Each number is 128 + 24 x the weight over its row's rms, rounded and kept within 0 to 255. Layers, rows and columns count from 0. Numbers have three digits each. The size before them is the row's rms in percent of the matrix's.

# layer 4 attention query, 192x128, rms 0.142, rows 50-158, columns 0-127
068:165180167175104117130120146130083143136209127129136129112140160137169118095142094138160158135120157110129101118142101132184132131128161147134105150171171139144125133102142119128128130141186136126107110145133136120170150201115101099143111124100142113135104113141097120110168136143148122134121096113119124146113076151135124103147139159101104119120137092104138137120146143171119124144118
106:131120096118158131154137143166141103174068089163122125111130128144115132202111127151139115129156102123106124135112170147107137144116124101146162134110135094121131119114156166136136124114067136135161103109099153117113040098115117159167131107138107140127111137129141171111112146118165140091126143129116130095148131117119117136099117122113159086153089080086121119111112115132127135117101
093:137117127133129153125123098081157061125161112049089184120092145113142166129141136095143111116147131159106141072102113106090178172105133135097102102085107136138145137096147102111116163150161126151149136102130118153145112131114138123167152104103144144134113117138141176127110124122112097108131113140128132139153158098120131159149116126165150150148121132142115132120148119098111156129156
107:090131190148146131107108116123118162096183152135134119119111164142143131098106108103131127121111146102105130132118087143166141168126114156128116168188122193137158143141088111137126090108147122113124143155125128121153191138084123151114139168102122110159157132127160116135158105125094101101138147089153110133124130144155106095113148127099091150154166132153151125128147124122109095103116
099:121141125130081106155131125105129122160085086102063146106122103165126115122140134111109144084141081120100162146070103146123136147159114123088118063142136147175132130145168144182141136135129139144144181151126135115113106094134111109136146125142124124139093172090105112109079121119177159126114092110125120164119119137098122112108104145121125143126094128136156135141110137128107143127112
099:093175137111146138122130139067139084173096095117119115130105104150155123132145134118086114134126139148127178114127124094119146107113197127136137135198117088105169103101100147144153154138123120120136168114165121103104131076147134117133131145097100131135086119125136155117111132098113081125126150115122171146153118121141157139114130115117140183161142114143117112110171107136149115136105
082:114154152081116141160114125114110156144137141115144127141121127122124162166135166111104121136106104110150136088112150147134113116135116136109076177136120108114153060113121125111068084077152081135100156139154119123095167106129115119144146156148131133140089105107124157163125122114166157134137089096121136170149108146089085105156115150123168163145112104130150120123129166144144137128113
093:126120088121112123115107148156122087137121086152135121162125107124132108186127167151110136165139121197186103097122154154061137134132129139139148098121130090124142125110151119118121145138148107117164124126176116110126116115123135124122150089186143128101136128113155113127128156084131155090100127121144116148130108131162148110133074109102121127133090129080085155137098152160149102123126
106:115129098169113154099119136107134135144100123136136167121097101176134120093152100106149081155151128156110131115130092136088140158148113116123113099093175127143117115176106127137133139108115131126138104144097092113136179095124151108086168138138142124133134151108056126111109132114140146147083112083140167116100124107124100121104127099089177164126119149133089146134134121135118124116181
107:146109119125140129151108130190086162094175131109105161107152118121136127123122148147141137109108113102140126102123123117147125141144112070132129092113129150139105160126131126093130137085141160119114152121099174127119101168154069132180179116105114101166115151166146109102104132142140163118122130124117186171122128117122109177113089108150114106115149126099129138117126099182138106139143
112:130089163147187103130132122151146146113140129173133168156105125125157125133119118115125159166125150173157132096101123131125101110126119117154122077068135127130166122126130109131126122135121135101111157153157059126137127121181134143136141147135131126125171129112138178169118112131107164109138152127105150154102121103133096160160152139143125088162171118109113089139098137148091153084138
108:110110155120144092132152166134153130110155157135099124125105087117120126139134151168128112162150123169073163094172141139139114115165164154127095132127140123165079127128130145154144116100108126131154160118154160130155108152106066093147144151147077112115107138139099104101138137094123090131124132124078135111154157146116142121099125180135129092134120145171145111176131123110111099116121
116:154129110164161139133162138086086104128127129128137092108141145111166107091168116125151138152093135048120128111090122113098144108118156112125147127164120148125140134110120141137133154156120110128099137163163160138134111144118162119162084102132180117107121119129102123154133087128181160146161146113081136162170115140174102139127116131097102143132113151168118148109127117102165132121145
109:119092132125115111093144131133155145149134136172131119159108093078126146168139154104133125118081154111144095107174124160171142135119155142139147160084112111108123117123129118102127139115144161114139107142131092157090106130087134164142148143160120156123059152152147139120152158149073123076133130199111104149129111122124131160142124109114133093125090116145132142111136119117134139124176
074:141153104145141165121088094131137104122128132119106108117100163087135152130137127183125135129111165158121126150115092128105140149143125149126136136133137060132171149139153146157140118181122134145103105114135116099139144150113158128078163126145136146155108123128122125187125147157109047145080136115135113134129168090165149139116137124087122109139155149142175145093151127110114094115132
109:090122108111112119138117123114176090174139100151117133158094113140131135115121131136151139119163100167133126109130154138087165129131143081128106142154146104146108137085124119145145081193099110161100101143144136178100097082140120132110130161134151141122163147149092097116149122112123126124120119161095161130129140105103132100158076169108150155135094153109166120142095132168132142132116
076:115124114142133105111137151114130109130103053120112151095152169166144106157089161126136140143187108119138143107090113084118169116141079095146098163162120157146142144086152100131140145150117134127135163135132117162109118084119115144092138109107066152128141122137121153116159130112151103160133118121119138120108097125084162100132099133151117165083123125115148127158127119168135108145115
096:146128147109136137097146129123082145104135115133144149121139124131083107137121109108105138075137117147100121058140131130096109125174129165117124146156121086118130146158139148154155114152132130084110175123116114138146096083130113114090139082145141134111151135110131145137139103135179142141089102129153120164104099176112118089117105149145111120101169155143193159142139141132127176149143
097:147139134109099075149114210126163130096134146070155133109172151119150111124117133107155124123139150121147138188140102124166114099101116132132150143111098143136149127131141113122139154121124107126142162154133120116135132083116109148129131144112116116175062157113140112158124173119121105131134129095092141098137125127122118172151139062113103123080110104103115097159129126137122096116112
105:102108093134132131112100084129136102157194087151071131083125141139121153169158141159100136143112128157150105076123167110118132130106136084103105146113126101149097137126134124084151085169129111137165069154147157147090112155110126130110112144170121137123141106152127134135098156103131144124121124103135125152133142108137137106151119145084118150158099102097154147126104115144120163149133
092:140144143125123113136093104098151136180158139123130137139188155148115116098119153141158127182178120151204151146130137116123092119092145118139124138122128132139118130118118110145102132098129141138140119165140147123123163105163136136137123128141116135191119152097120115108123167151094122139109160114092113127125108105107159128140125109132121144076088098128108095105094165121123063088091
092:142102174135127125122122113131159163166121114132174132170131140173118101112135145117134134136114120151150137151114088110154114156130140115115076120132122136153128106103108143160083160160162136130148102127132110160097157102150144160151094105093102112138130156134148071092135169103139139153115160144099181091162119137104142102136092145118148158102131146097106120113069123136146105095117
090:148127075139156115167094115139163142142122114154089145123095165126120145157088145130108109140126138150144111185112145095150118103071114119157115112130133104170118106121153106124083130115113102176167102119135113109114126133151129137128125116125150079144135085149146123136107159140109115121154159106117103117139130108136107152063116129130083162150141122143087142120141118169116061137107
088:134171184123112125159144108101158142151152118147125137148113134120139091121165110131100146141119120143147155112126147140095120091113126148169136111174148132102128116138155139113111076124090106129132111164120115136118171123110147099104159114096147095131153152089091088168124105154127114188131126141142126118169126097109140097134120090087129162120122159076167136122106153102159105169129
088:117089142130115094121125147142166124116139128129115162121131144109142094129116113131139158117187115159155120119099174100115062121114140134171131108108154188121146127124131096092140104149151112071124117164147076151104122110104090149155141202125108094128123104127148146121103142165167162123123116116117124149120112120098113125089116109127149145099101137123134106131111138163094138119163
105:138105104155133121148103105127111130129106101130151106090146118110164101115142131129135080122144076094134116166107132123123158183124126182124107093165095144156150123119108101145104174109120161149102138135140137134100119114135157118139136123104159129170135114100127134133149160117088088146107155138123143112086109059115131096169127079143117124131119154153141096087173156117112107142150
082:104094137100155153147137143108146144140158152149157125109129087132136123108140143116089119163105123125087133087173096130119159160136167166110129107138089102144104124180102090154102164155113138085097139164104118128120080156119100100127108116126144135162157103096134128114116132119138139134147113139166158127168139118130143106110142156075141134149158063125141168137131170107120122118131
094:129123150138129167130112130132098073122123119105079142124076136123110124167134170164142115109169134133110104090113137123142089151182070120104114128127120125127123135145160154121095162150182133077095127117150142151128125137110108158153161106165160151104119119146142167149138103140113121114129112152083140153128149121143128109087113183138110161110087135149122169118109136113122122113166
080:108146129142134134152098127122151098154111116115098094102130145160168145154133118085110144110134149117115098129116105121074120130142131149130170204146130138152124127125141119111190146209150141170102135125117163091156120118095144147118119135145103149131165150095141101085111148076095142104107125135115175112114122122101133139117082152117135110160139103135136131168118125100135136134127
088:172107155102163117098130171141139165132151146153134106137137110163146116159092117111123160085076118133144162115125158135180121110144109156147131131084138131147131146103171170112136126104128087107112068126124174161127140111125107169104110144120144136109140134112161123102128149147138120103133126109140115193117138174150124129145167153109091114164103151124150174114128138140127156114116
097:097103139136126113116168116140149122131130134119105085119157133117145125141121164159159074146101156085127150161134126116158096155134124150148137122113139140108151112108100112064112116132146132152163152088154114127159178166147147121208139095111126135090135120150139171125132109132118103145135120083137108152116151114150121148091164097133094097146124155130094123127128092082134104128156
077:108161134113136157129129137132169159171167106174130145157140105155102128132129120157118120104115138134119140118117167146094159192154149128119112145130153082095130151146160119099121093144137155115100118129158103125123136128139135115086116104152142111116134137122159130168143108144143112132115106114153121134117184092172146134179157078139118133132087194116164130120089124087126154096124
092:119135080153132120114124107139184083183143122120107151168156142182194130139151120125136155134171159125141139091140096126087144140130128090131153169114166121144107121113132114122113113149139104126141104112111148161079156121090113191156095139126155098158132123167146156118103154123116150132126129151113159091151134105117122106124085153136139145160094122134129121099128112136130144115121
080:118134133126097098137126122117189094130138155099141115142171171162159089127091114124153107153186143127124149169171126115124111096105140151145131156117131145162143107105113115128106144116122122114139133153109124108113161106121113199163124125146110125151117160144127114117109165139101144157132135141076179114178110132117166149116078136119110123121125127120087097095143129160105126114083
108:118116131173157136172100103105158111150128128130126099127119141160139114113105153106142132143118115135132130171100093117108146102118120116143109161149131134141139122119120139160095125121110112147107090117117136135065157135156130131153114167127114090119110103077128091123111105093084128128169161157094188097158150110122143144106123206117133152152134104156092109105103145145143074110123
109:132137143113146141124117137101095141085092137092127102163101117115104114131154091127126163090118148129073103106160168155080135109138131133126093157149092091122126170158110161133145115171117124109136155142130169131173105091120109100094111113129126139091151125127124121133141097088183131110135139144118149154125130166178152118152109121123120131135135164148129121150125156097124195161140
096:144109109147141150099112105107171076174158103168107146155111156192114137158120155140166170133134138120157195099113151111106113145094123108115120119116110136156128113077136134166088142129123097139119079162129135154063144132156097166125114129122135129110139149131141127130121112128111119166161108139120145124136144107126143136097096148118160141171101143150113142118109113166126097125125
120:091122118143136137159108135117112132129120101155094135106105198165170141160121166126149114131135102133141108090108141086092162091114124111149095148142158103174127165090132103126135115170105123151150106107106142127101131118096117131132115140132074099120152081149148112132109129122118121141194131141102193123128131100145115108132123140073101165143109128111108150146117110160117136139142
115:096144120129119150159134134126093106131113102125109113124087130111145135165151109145101141112140088116073066069124147102103101116127118109122119134118118100130122148128129135106152068192093145105110153083104119118136083149097105111107147122147136152109141111159101179138110118108167176132123141161139114141123146122144142101133140190109118127140124108163153123140145128094121166139160
081:119125124149131092099127126150096130135149149138091065120106132113150100110160121148130181168133119123115090124129103139117113098091113112123120118131079123120135114126148179089125176138158072095171130135145125148128145141129113127082148194156125146127084130160118138149080093117115142129119121131086117155128126116147143118138079120158122160116115133111071135145126139123109165145160
085:103096137125068115123170113114109151168097120114116109157122143124080108150119145087123160132090124103125149103090157101132111119083116081119108142143126144164108117142108149139116138130112070101138143124104126151078134137126133148122106105091149113110123159140130118095134135189124134116156130144138149099172162134124137108120139134096131185178114154112169119095083128146135103120101
119:166143145113121114109114126124119170125088147086164159154112155131123176069127123120157135083144185130115143141130133120131135132145120130107146104143145111085161147132098112138134082102167121120143162112149101137128132118140155118157131080106137097087131171123121101092149141095105110122129123129099178104163131136131119115117177077134137098140149121106165128078167113140152122108141
087:091112155108132189088121135165101151133127129137142179139134157129124104173132141128137103131134094132126154133159106162126150188154134085132145137127145105151094136103104135107138143105145122114130166118141115118185140148137132137127129153151143163190111088162148142119167158127207150130137129129126136154139135131151152137159107120092129146114186154139131102132113129101148123098147
092:178110138099124161129104111112086074113165130111139154109143129121096125116133105151118132126062170094128147156124147131153138158138133097118082086125106131098127128142149165107130127096135108130144111127158133084119116103154131169120115072114130136102137151145113134116150126119101103100122125123137108119150133124146121102127093087114091118176140109130188084125161111135174078117115
096:156154111168136134091096117136146116112154118129127109092126109046139138109141144115134135126103115107121133138154111155152121124188164140117129116170136121158111081120085144151089088121111150145151103144130161102135152150112134110099090132159093150157129149158118142155152092107144117143171123141126107151102151115145128119110140118138116102085149125173104132134209116107116150129141
089:136108144128133098153112093095186144129125145072120154123155128128155141091118156108148174145176133164139129084116155123095122108106101100156158087115128152140119140165167112108153099149078127166164076149121138133128137113138120118124105098100114136136110118150139115139144104123089126102097153105133181145139094159121129102126117113084114112123094123109117154148108124161124106096092
095:138163133145137117135135124124135105110103119139144146113148135130088157150131131120124148145162165126123161106164145119090122092114141122124090156177131146109093110158134162166126088114072149126105180133095098066152133127110106101128137136176101124168166140137108146122156138116104104128118127194142155122127175130090131123116138127168140135098125079170126153115130122088134145106113
085:164150138103122116134110165100079102157161136149133115123173142135121128098136171134144089125097098152138141130117111143125139082154153153150120110128128133165126148081102124129118132112136119097097124142100126162145134142126156116083087147168104115077143119159128136138134087092069155105135156105146134117106103136125146165065147132136085081108134113108104155126133152163122132095124
085:170098127086077173147128158082136144127138117138142132103129132119165118120116139097150108137115123210172154123154127127132100115168114168144117134133119146126181129133117122138136169125144135118160126157112151151147123111106118142161126149091113145104112122110138115142103146125072099081085165134105136115133100145176142110126114130138101088138177098123121155163154155104124127139109
104:132134136126085134126139162096110093144113143127129165132105099154162138129150131117152119129129143143150124122136129145115141117153100167116112126150114146144164109129056130178137121105131130120134117123167179139132138085112117133118178142115154143156125120141112147192138092092101123140157098151153087158111094116111126107138155149085175120101117161072177109100158147100137130101131
081:157083085120123150130133098162107152103121131134105135109130111101133118151145095111123121129130162140147153116134128135116080136125114166150115126095110139109135074139165162144135125178095106144203080144145152122148110093144164127143159100117110116127143085131103128163120149100110123140104129145133113141038100140111164114138145101107121143148125132151150136117145101092157103148149
079:133147147146115108172093165130140101086121137171127119113126130118157124117104144138149132137138126130119137157100154144109112156133105106161148085119111103158143178150141194130104145111118112111087153144071132162127150102137132193088122139119128113086166160087103127091154137115145150097171186125132120120136148122143128128084115085145121124116139105145115139139121134144108111110163
100:157149110120113139152109118145132116106138127156154137082203089117099131092132135113137145131169110163147095117164118159111134111142135171146138084152121118142144112159114122129134132123148120084091123127109109124148114111118147115091104095154122097166141141131143120129140094153121102120124136083110150140134101099142139137098134108150066120085114108098103186160166186122098111142121
095:197103128122132132126152153070124160139144140210150141142111180134157095129103155068137084129091139131134149090099115141152125119104153103166134151147094124136098133133120155137159134119129125101148113130135129127104114176160161146143136092132118116121180145097136170171142132105129117086113118140097147115147136141115115093146105112129121135139128111094137142147133157145105137115106
086:128164140160095114124103129104154164142122124139117151138172145167113140108124174139117184141127083155153168126122137110103124105138119126134119089107107134176110161097135132156104168093130150113105130149087133108095141101143080137076077149128093161153152119160128130142143119163138082118114165134121119107102110097144140108083085137125096166109132142134116119130103142153124109152124
112:146153128125150108116112125150143135135160141110094108164164111171139148109127152123148144133120134111165129169104138114151131120100164148127154086106186127115108133111152135185120182111139124155105118151133138127088152094172110162145116137081054166144125101148122113125139140132145095131101123116176108162106145127105131159111102102125139155094112136106092125128091115167124100115107
104:149165146107148121158110115139103136122087102123148116165146136111147154135111146155129129129112097151159131129076110117115078100123167083166099150128111118157140120140160164104147104139118105113116135112108093148113168130109124133103113077133099160124109143107186153165161153112161166151149108097130133133133122075137135065117104112123113170163128136111130169120120117154118115155156
105:097136140108115089169135108145122128103118147111105129160105111138147156115152138131119128119137130116105132120114091146065095138084149119153165125156159122153125197117117146092129137141105105165142156141143094109090131158104115110143110065143126106118109107116124122114141141097122074144100144161154097134118145076155119127103151124132147130142092159128132137115067162112123087168141
110:153075147092133163126123132116136185081128126142137112119167079163112140144127133119150138128109121130111157095126139127099139144125138179166132133118117153118140136182110148143115147115115147084095128141089110124138081136112124142129154093112147154128153121098102075105158143096141148085080102107130096162184097126154155098103112110115167123140114145156134137139143122103140112123162
106:135144139141134126111120153113151170155158093142144107142114100158069123131123128105095136119107123149166134124150115097132133120077118157122140123101159085155119096152130151148148155116144110066152116164125083066111107152090101116131136125088104123126133100134157113135112124170108126119127169139149168135103111125116090121148119112170117179122113178104148156129128125124140084155154
115:119182119109129117141105127112134160089132101086121144111129149117139130121121128161100093123166140133135148149109150127095116146119134126137132084136166109148158106120125124116138090121129136125215149130149145092089083153157144128077141100130113151140134140130122116150130153101131126120089097127139175140121072107153128124155103119058130116126127081081133134106154167094137134153127
108:131117165103122150139134109127144094090137129125067202161160178154116117120139129099070105121106133094097148104111166115104072126130113192139130129117095118141125116141114110131131116125111139126089116131137115141086134113121161089141127117119148095116139113150131155150140092107126107158160137135182093126127116124119130103101111133114142113127099170100117090150104091118140147124168
091:123114125136132096110103092172144124071137124097080144139146138127147118143134080159121134165141135103118125112119140116115119101081144120102113137119122160134126103132163085134120074159147120128141149114144071099173112140134132145127162120129128117174131118122105108088137134138165146173167113124140148126105150128116109066165126138107115159140142144112111126111114075176111185162126
076:127130184070161114137120133183140163164144186109146162109152087125108140125102084167137111138105110148120160162123099123116152115097136114113113174125114122125133075151119124123141083100102096117125132113160101132106125166116118156098150110130123094133122121142132097108108117143172150116121092088135148125106133142123116101142138132117146155113122097120141164125114186095106143116169
100:152103139142087136139134139134179143122116127121113129131196155124115148091116132125126134112139116152143148097110136145123085131147113092152170126103126148135096135154168135144083178142127120134070084116084107122143145137135135146074080103128099137132199124156122124109145129157125125107097115097135148121108130122108138135124118106102065119118104128158093144171093139148101113135117
086:124117139151105111164150128129116158122104118151150121115158145127099094114174116104140156165137097188145070112147090142112160154149095137133130119189116124140112120102070131139108175123164169125119138132140077144129104133125117129115128127136079092143112149118144119103156120115096117131101168128113144135148127111113158148115075081159097122085123143129103155164134128152117145149133
093:167140158106120118121069137127123129143132085146138128170158158197174151127122151131100083121146156155100152102107105118120166142122113106163170098094163143120107142145162155108122141170135129108086111137073137151106114122128095110108087115134071092134129138138177129121154118137152116135135133142163118139126106124114151152086133115126121122131126164181129146138107128132105134137136
088:153121087117181146156105132155110113176145132144143134170078103174139159113128118162133110122115153095089174148125137157120135119141146124087094132137167112104146134148132152144144150120134116169145111110161159131131129108153130107097133138148110118124115134131122156137092122102156090161143084137149085142130162124166133168142112112145141123104129213129120129105123136111165157110159
091:148124146090097127148130142093131141085102114152104127141152196113118141125088166123120124124133089143108168105105153109121103085126162131147148164118126143172109150139164156153098156109094152136087129149083099131131137130120137108109116139156136153162187141100107114138161136111149138113108155142102121094130087082120150103076101142116122102132122083110140143153097119152119135129131
103:140113134109129115115123136135097073123110121109092121104128140142173103133125131099151121186121133178141137125131079110132134059135102149173089112134099113177150161119105144119134128090138136136151148148133147121112115113150098137147091126173087116096162108155152163125132146124102071154137158139127130151144129103129129114154167128094114128128152110115099147114156154116121143117060
094:108141162132144096120164108128131140156154141144163125153090116159167111133137106167157139088071137069095134134119129097166156176126134134079143171096150139106115109102106111125175112166106155135101082133151147155100144108171158129176156115111153149109111124100131142118118116103127140131137096106128114101103156168120128149129129167141143127129110133130172107145108131123124109109149
118:140087151118141120082147142147105123120153123113153133084141095113126140146129146095125143127188108138121111090180122143131119123160155195112134155161099150167150109179125123144150116159147114078119146117126127133091125119104143112144134099124113101195089105160141100112122127103157152121137110136095187159155134123123126124126094116078119124099096115134131152136121137124109154148151
123:122040088087111119135106097131125165114109128118084087108168139094121130144152122136127098130131161128086086153135113125090114123131122102182142115178110119128121138167129145131105149162148111101148147130130108093135128148092129093139120123169120093152165130118088103116133138138138115126108157085124123152145137130107129099104135106113130146144113151092141147130107147138091184105095
106:151150102124121094148124158098095134138103123165096156126148140117164133148170145144121134137151146126147106149155134172130117165136097144173141103099117103156122085166117155110142113090112141120141132160090121101117135125146156098098122127129105150100152122147163132170157112144159124103112148140142105136116140135138114105094116190139118099157140113138095154072118134090095062091153
127:118074110103095146176126119125121149128123116123156138157148118138125132150148146099146124106143152134146162115116149142152162130130125148098135142145144102098108110156172159098136122150104151134151035109130124139181101127121158142082106079154153165138155150108136099127097157120146138122078110115157100144111145158125102102166100134126135100136127115120134125109091147155181152129119
102:116133164123092139118115141081102154173152134146110095163100169110119092128126132094071166091158140146134125136079126149105088164120144090151139129108130152159097156147115151122144103120093130165160175143118140147146159112108112145123106107191117124112128169103089171117138121138127155133129137121106129148142150119161149100146110118127140126155132165109155101111160140147151153146145
113:093127115138154122099107107126119054130118119121129124146120144071121135083128128201124112147122146112139161132115155121138140106123162121123064133153120115111117137131111120124090118109113090115163163097143101139117121129133127136142144146124135142114112133109121129159097102146076071134115120096044131135199153131136115115127138130157106136122131148106168110110138162145152144110120
120:124098117122093097101137138095124147134150137122092166124133158112124124114122093113124122116089096127105162104106119112120126137189145170125105101085133150154135115128170162115158142153121143146143129112136066130101134080164128136106140142130107128119135109091142175173062130138078126101121151143143125103105109138125096127115159146116091149103101104150160130132167139084130109165117
031:092146134131088146128086123136139145143102108132102129108155135121172137137121120143166137139138126076105137090125117083122165102122098122115133137121105113140152092125123102157156069148150129133148128153130108170145114133121130088131173128128140124135101167177162136092118156129139153109145157125204141116140143135110118130148096127155157125133116173149147187090086106130083148150136
042:135121131130127151102135110130153156135164081167131131124106080135122080110111098097137145078129112111132110126088096144161133159133111149138136114139136070147134106131131166132111131092157128170120113135159164087133106154121114096101138115175131116162082139116126121107124120140178113121118155124121157115143167135169187148074125096107128135126113124109101120173167097109126116122152
037:090146118115156116164134103097155134121102109125142103144117119128121167117088122144173106121159131082079099154134110146096165107141137106123105138140167117140150148186115105094106105104127108156146134111125135113086176137124151084158169119086166130091133132122143100114125107132130109128140093097110148110117099078149164145128178085144141101124132141157133090124138130100129119154143
036:148123134097106123094132176148097133143131107152144141138134132095138120155110165137079142142086117147162176161114178106106110084082132153139094076140132135130158084078130172156110090130083159090143144121155092128137149090105129134104125152145092140148115127131120110127101122170135092137083092109134159116135132139148114135120106127138158156107128146107165132117114148113134125138132
042:095150127150147163113183137130106124101104126104114126138134099165093164110111126112137129117170142114113102123177123165167148139158174134102149210115157134099105144130121084132162139122143105118106108138100143150129125167110148106166120134113163122139137155115131139097142131110123160115140106133107109102143115178102176115173159136131150074149128087113114111114112144144130146148136
043:126094160121147115095095109132101122138122102155135151165176121081115088165136154144091130159095129126167164112101152121105123110111113099128115108139115139112114111113114128144092123155145141102151127120138128105156100108117102123124139108140117182166163142141147142168134127172131118110107130123141144146162112120149067134112086115159142166100153116126198140119092114152145166099090
053:121131123156144138109095130130135134152095087074117129136125136172121119138136138166153113182143138163149122152081161113120079089085142163132117139135130124164118139110161116153116133142113120130129098147130153127092128183122132115094164147165097123119117106154158097157090158138141136128158155139123117100119144124138132128108108114123145161138171148122077193186162125130119158116134
098:144155100129098136161159139160148137096152158178123104082134122125170124094117095095125142096105133047069134102150116113143130147136118128114152099130128120117153120135142116113163120109140174164147127101116081140154148095143100136145093090131155148130120130123081112108134087128119115138136082132139144163118134139121141128118156128118113094123101160148116063128122125134109089138148
120:112111140129142117105100106087103107171092093071131152171126134122085129148138166158124122151162122201190123152109138146111126124119140123142101150124134141146098134126106143149091129142111089096125126165133180112105116150115151127093167162131091111132135132134169149155127166123135134122119168123114103095144112121130112125143090126146138161126149106106151185127138132113156161111108
107:080110132145131142152138126146087105140094120093099113136123117138135142096145102118159114131167155156153156150081134130142108130115124112129103109161165125141119129132178134152094150092165118069108096159113177153137120111107146093101122152134136080110137077110115108142111104121131110103171122180129131086135129134113154132121146099117168101134138117099109113147144087157101103111171
128:170161120139134143137114107073110138072170162119113139123118179133094154144116092129175130121121141113166107185138141096169106098130116132123115097124088103143102110106135083145128132149138129125123165125141110128118115115143129110145109151101139134154089142116154139128159118133113145101123097123118126097157123052124183138123144129129147120180114127116148118098131150066163129131121
138:178155191128122144141120169141122133138136110118131162162148118103159120155092073106114159096135097127098120136089096132073108115100143104116134156099131097160090094155088112092137136122153137099086112115174164122143124092120126123148124132133123086137110113122079150118138108122107087120133112118146128142133136100135103134156146141134085105096130106107125137141099102110147087160150
127:104085162081115135153132177125130131147115081124128123095150154151140144077132114155164121078144108157118083137163104126161127136115156125149110142166185124136106129157108157148125152116170135083152148145124111119130115131106144190122135114191141192116165141127108142162111091109109133110143169122150147147135130131139135123128151092120142145125119121098136127118137099145121112140109
144:111132139091140124134168160165124139121136149169178127089152142128153121119152169135125137141178158143144153127078133173145151130171146141118137108091131146113137130138118119162180161155112130151148148054135144093109130152100144128129165121165147140117120128115160099121134107105136095128168140134129136142123104111085107147131126152154114120145132149173145106086119109190159106133114
137:123146108114125169150101158148173110114119147188151117153135143140124110114092135097125138142110132095148189102120121129104129113111166121071152132120137153114164132094171110099133127073148143113153133117161101114183102100120096134114125099140159143108133110125144143115130115101086160155123095094121129138144111150079159165106099140111134153102132135116111139128095135151113095172101
140:105161098129118205145128147153121125152114184091123137164144121136109124121104140138117158116101097119109114105112186128135159148063139159128158074134130141147130165139134131114154165096137108130170109113107137086136163140136110158138094170135097147136102125120138140099132134120125113150157145094121118098118128117094129085116147165136152104104176129150142135140133155106084143129140
037:128134138118137124138139158108139138129135169177082120145191084152179122138140128112152161138122066127116124147140132145168123113113104102111119164117081125113114117089143120107088149110149112146124162139128077150141144110122142136130137135086116125095122160200113152162109096133141106154158109099137133134112102100117150136166119132145119112096074134091120134145156145155150142156131
036:135105131119196124137155142100129130121109137129155155190132119094131131116122166173166072097089136136151122105147089124119143140138160125097114130114167119147144108134154127112145142135147144115144127128111120165124120187134166135151141117117130110092167147142126161129142074127111123167136135130085110126133115147097087135144155139159140083092118142103190140142155131142146134082107
037:113127157129168182157167123101140182153155138125127139151134105131117116117120134115140150155143122146102118103129113166144094160137050115112104100123091119134156136116130167142125145106095135122137050116115125103120118143096157130149163082147148133130097109096131119148099123142157135161080112116112118126092151127122153148176124076113152128112177150107103129144111119112117130145115
043:144165106133070131095116162139120152145130115119105137083144121135132118159126100116117106155133101087121138114098124116131112074118112123124128116113112110113133117106139139104125115155131128170163137122092142122148145103133093109141108161167116119149088089161128104148125149105143131090153158161148152107095135100123090093083110120136126220086143149109082149150157111137131148108103
045:107133152139113129176145085137114091131121146161166110140137121118095138099119143137122166133129102136099164138166150149113177136129123104116093149168112141105113113148109115128099115121104113086125120126126093151156101117104141118099109112125124142118144151086146148119132124146095120152119089107128114172184104123143115141156109121097108117118151084102224085085110115095134115132128
048:139115107146108102120080143133126162149114120118134098125134150168145130140132075127134117165153125131139117144066125075127079075094167116136146119106127088166117134127136119130125117157127129161137120115124133126122122149144091107126146106135125109122120115145116092142092135129141139081150137146150153125082142094144113152098126120145146182119136174162073176181164138152093117131157
058:156176111152106137144153133160144140086136125137105124059113127157186108108149114100139134105145134077111112148121105099157111120137114135135167121126122130162127124106149123142180135113152161158145140085108105146120163128132114139139101106151131109113136117139108092114116075137129112116147116165143126155103146130133150132102161107136113098161103157125068057126133132143097081136150
067:078087143098145138109135129123118125119125161147154122169141113090090156149127129127112124128104140143130128097169129187110172150158134135111104139126119166070135143126097106096114114124129106092119147124148142108147103115123140111133134137096139141131158142114150186134159169104141154144099134095122116107176123155120122137149108135129141146107135103129186168082099117113159194143097
067:131146105142107137136138130185139154108127107130097108082156125141185121114125099106146140117136135080116126133085127101149064113085111128126129096149141103159119119112183121143138136113168165128153114124100103146129170123127099129104105087171143113131127087125087086150100096132133110105148096164144122132114144105128142140105149118112136105137120144116092081168153107148103087106137
116:148143120142127095155116107098131126148132116091155141132134098169141118156191164139095121138097117176129123133096118114114137113117125108155147137104139112146098137153126168132112155107112136157102101184183117149148108136123156143135102163137118152154141134121128059117113131171117091133124163136131154151132095121133080093062163109108164126121146156113109159124136120133123098108162
132:147103155127129111183118149111125079118154123137139118115078184143104137126146098116095126141165090150141163153134129106125149098137149125117148113121145108178158131149102139120157163140121152152084120143096191111136100108130130102143160160086136172112104158152107168121157124139135114149138148097155147102120150119151109126172130091118112175088125132128120120147085127133087135137139
139:177116110107134132090197091139130126106144109111107081158095133153118163177164103148135143105174079141107141092138152106159137126112112135109109145149138122151158104159136079135123121120130104145130130151132123098138107096118123157139108136165133107145109075100123140150140117093114124096072109120114094120112087130092127164141105117150103141089132156162128123140141107118104104120111
144:135150166157122132077124120137115148142160107192090103117110132126141111155079158110132166084104128129118131147121129134128144128148136141171139120153166136100124153124143126152157118151155155120151142127106091156174107076144150145173078122136184109098113109122127098134122117137128138150118129121120110171094136080145110109119116131125130143140116083124146063118118172140088144119127
123:165115084128167113148134133091120165102097121133150102132115096147126086071203145105104097156149131126147130104140113141121126110133127133086130152108127169135136129107143123139145089140170088095116109125151119138124142143126093120116164150134139133138128108105092145117115108162102182095159172100125112137118142086139142188111117122078088119139128119126135109136101117127090143129156
136:143133110143146101133136120131138119094145167149094134114070145087127108106109167125115141184136149104107145151123139134161155122152167103101103134066098129107115095115124140100108113125095141100152103147097212133137115101096130153129110149100115125118111100099142106128139143148153133136090131159138147142139115110109076125125123113125190110131140150100121151136131154128085109134174